{
  "n_layer": 10,
  "d_model": 128,
  "n_head": 4,
  "n_kv_head": 4,
  "head_dim": 32,
  "d_mlp": 512,
  "vocab_size": 2048,
  "activation": "relu",
  "norm": "layernorm",
  "norm_place": "pre",
  "norm_eps": 1e-06,
  "positions": "learned",
  "qk_norm": false,
  "attn_scale": 0.177,
  "bias": "all",
  "tie_embeddings": true,
  "parallel_block": false,
  "extras": ["capped logits"],
  "init": "uniform",
  "init_std_qkv": 0.0715,
  "init_std_o": 0.0715,
  "init_std_up": 0.0715,
  "init_std_down": 0.0,
  "optimizer": "muon_variant",
  "lr": 0.0127,
  "beta1": 0.95,
  "weight_decay": 0.039,
  "lr_head": 0.0107,
  "grad_clip": 0.5,
  "warmup_steps": 200,
  "schedule": "wsd",
  "decay_fraction": 0.646,
  "decay_shape": "exp",
  "final_lr_fraction": 0.1,
  "batch_tokens": 16384,
  "seq_len": 128,
  "doc_mask": true,
  "train_tokens": 104100000,
  "steps": 6354,
  "dataset": "wikipedia_en"
}
Each number is 128 + 24 x the weight over its row's rms, rounded and kept within 0 to 255. Layers, rows and columns count from 0. Numbers have three digits each. The size before them is the row's rms in percent of the matrix's.

# layer 5 MLP up, 512x128, rms 0.283, rows 120-141, columns 64-127
098:165126162130113103161126115136121131151119103154173126127095107092121156122123126139143123129131133088164135167102164178129162157146145112113141116112111112139133117155131147126133076123115136
102:137154133147144121141146103099112164138135147108156176147164117170150153067171122135156140126156110114108145104121089088127209118093102120093111132139085118165117142114104120137134116127108108
100:106098118192122146133096093141125129101118106120132094149169114129124158144141081120115116164197132122117102131117112100120155174145135114124128119112157157150110148135142120134158118145149141
104:110145146143091149104120156183126146114134134199156107129105138173133087139137099147150174121152134127128134143118162121144149123149142125125130124141149132143051115142117152125090134184099091
099:094123123143113149124108124161141119117104117119126165164121142137130137140132078092109143119115155060148119103172147106119122120109139097127139135123151146127112127123152089162143115129147150
094:078145138121150114117125173110159154138141157121088110157150133146119139117140117066124151163122120111121159129154145142085145108134146143174153143126137140118100125154136086094147076081103130
101:154142148116153159115118157130147127118099161149162114125081147140121138083146130127133103109158133148095108156101143144121164123134111121149141161138162089112113181096124140097089104088129108
094:108099174134128158200112144136144163088114144116126135165109108155145110131134125141158121124079133152136126152132085113137104129108188124124158116121143177121092137117115172130144107121134142
098:133119132129146146109172126134145172126103130116122114151106151109138105098122105113125134129095165137083084174134116098143151106114123116098162100100068102159098178164144128127126128111116137
104:129129165174106159089098096125137105152138128101133124126162154124120127106134136105133104083149135143145146147138127102091096104142099110144137100142134130118139128121132115184121104145141105
093:118128125171127114141148135146142137152144096145133147149136142101129174116202073132144126111112122112118161094119125155108108140131115112153161115112105113121110130134084096078112109103092147
101:120139130136067113107115172173100128164135129112181089108126103163165132114117115123117164134121109136107095139119109127096124109172129100148111156143103149179152124104102093173146102154148114
096:057157129160063123160138121118165159155138121136170143162144126133152125123129131123158127134087114114129114119121115132121091106134123099123130125148136143137108119147135120132109078138119077
100:137136089118117097109137138122112146153128120160126093138161160165127127113114146114136112159149137084106161144172105129107117149145102080141105138117129191126121117132153094108093154123170103
109:139142122181158166153119119106103148163142116178138119083104166088089116138141124162106087128153106113130109144097139140099130124133124116082130124138090125139145112150103144092111120142070135
102:122103111133144163119153125156118125159122119110116140115159196119144114152103110109131112146147086149180097108176159145112127071102152110124114108098117144115167099089140133124085104102106121
099:159125137142119096099124163121095116116088124136151114138146104139144125120119099127164111109130128129145140121148139138123134150119132090151198106082064102117098114153170127159162081153138178
096:120133135114143140142121152143166111129132143164118177141152141156110145134116129084110127130105149112203110090135132128140166148105164155123127119118121156132119100143124094151119093116147162
103:124104138108117084130111155146113158123142191158153123103135145145133119100114099124137133143087118160165125159102143116152130107133134104113160157146142120139131126134140101173137128166156127
090:090110106126123127157135159176096112123092112122131152192126098152124114176167102157105154167138142074112119143128156129101131080133123128124152086132124151120141156172169099099096126127130153
098:090109123120125090133142136139166129130158106133107143123107101174139151141129156143159059128135132103124090129121142110147105129131132125114148178074109095103140138094153145145118112154151084
100:167118133107146119172149079121141136169108101155114152124117124141153073080151101132111157147127146129125148122093125085135089095116117105122105172098149135206139148130093130087136128152167137
# layer 5 MLP down (transposed), 512x128, rms 0.142, rows 120-140, columns 64-127
101:121123131123140118130146121154132093127137146088122103118089106131148153113123125105125163134125107131164135144082091134122141086162117128143156129136142136080136094127096113170132113157135140
103:150088132129163102145125140127176157119125115112145125123182134100131106144160145161127134139137158087094111131134128120150118121143092128117129090152114113160135138156112169139126120081141145
103:119111104134130159082083125145157085109150098130127122151165106134135095123131135097126176157149133175174138128151141106168141198137124138094136138133124103158136147091116138148131095135115130
100:125150182087091130121090129163111119126126117148109156125146100109190150118119122157179108164092109141122130127151123164106145127115191171132112125086144103137147118151181145165152118129100124
090:153145127097110150107114095177134123129133140099109162066151132147124154141092136120172124093129134143169103162130108129144157129083129132093141112152153157109110121119100098111140124130140139
089:093123132132113129133106174136130092134155072083102129121131163118148101137150110114136122149179130100143136123145113136161133150139125133087150155115181121107104110136152103145086129112178131
093:153118080138120127175119098130142120142136146111099137100096129115173180111115159184135136076155113107133128140117102093135138134129159128124151138130128127153114099140115149110142165120105127
092:194134120129141140107144134116118107115158163125107122126133093142111161139073120133155125174142139146175133126083130152151119123103137134098137116145117096111121142171127132165137130121081163
103:101133140125139143152189103143103104160165137072113137127127184089150100153149131115141116137092137119091127109129106143115090079143126153148176106161165104126124165149163128130130100155108134
112:133134144154136171136123153121097094144089156148167072145112168109125134154086121108111137109105130127136156144132133150135159093134107160119087139126137114120102115104123081136173123163129095
092:127132132141086085170126132121155150144178103128093148147153110134154121140115110146145081150171134138103135124124124137118151126135103111091127136156086153095169160143150180145129138112152149
102:129128102126102162157147117095103128148147125144134110140133133145161141085138136112170141084142100117144123160143110072080126129100112137131191124113133135102142133139149099112151125134152127
091:142155107122119091124149135157081090134129109121116120147102195125139144132160128124117093153149125080096099126118167113126110105151153159112123139117165111126124128116143146103167082142180097
104:147187120129132150141119110142131188102097112133160140121102131145131140114183166124132069160147121083140099139112160087129130141140111116097084145131162152124118108124109104113130089109108180
112:130108108168161171125107124124126121136142137116144120118127152111086120127101143122149109121166126084113162110105133096110133100132130105149136136127106125111110131154116130083135194149110155
112:074131178118152145124165108112097045126140116113140140109124087138143170110059119122108174117158146170123150129153132111105145156128137116161135126153101102178149139092135116117162144148111115
112:105173142117192144130160112123104132135121095164132147101101073148121130120150120116125141139109134164124136185086124140171099134113169096131093147113119156163071154085132159145163118120154152
107:150127132107175165124129072120147141120098134153100125116108152129073131122131155120130145136119162120127137070092100085079111105089118119144109126137135182137116141153129116151150134097136132
104:155110171148137146122135115114141107101164140109121150153143121083133121087109153155146130145120158137099125101128129166098135137127103117108126093118123163156196119122103118124141155120148139
094:107108106094167139095108130148134173166114147153066088129116082117122109140143095150134116132162152118087145070149128116101129157138130116179135121120155143144132144134098160133148119131101134
098:137115136105132152120156177108092123129138163119156124143146172163141111129104138111112179095103079173131118104110155072106113128135138132131062113145148144111103124116126103112167108103145151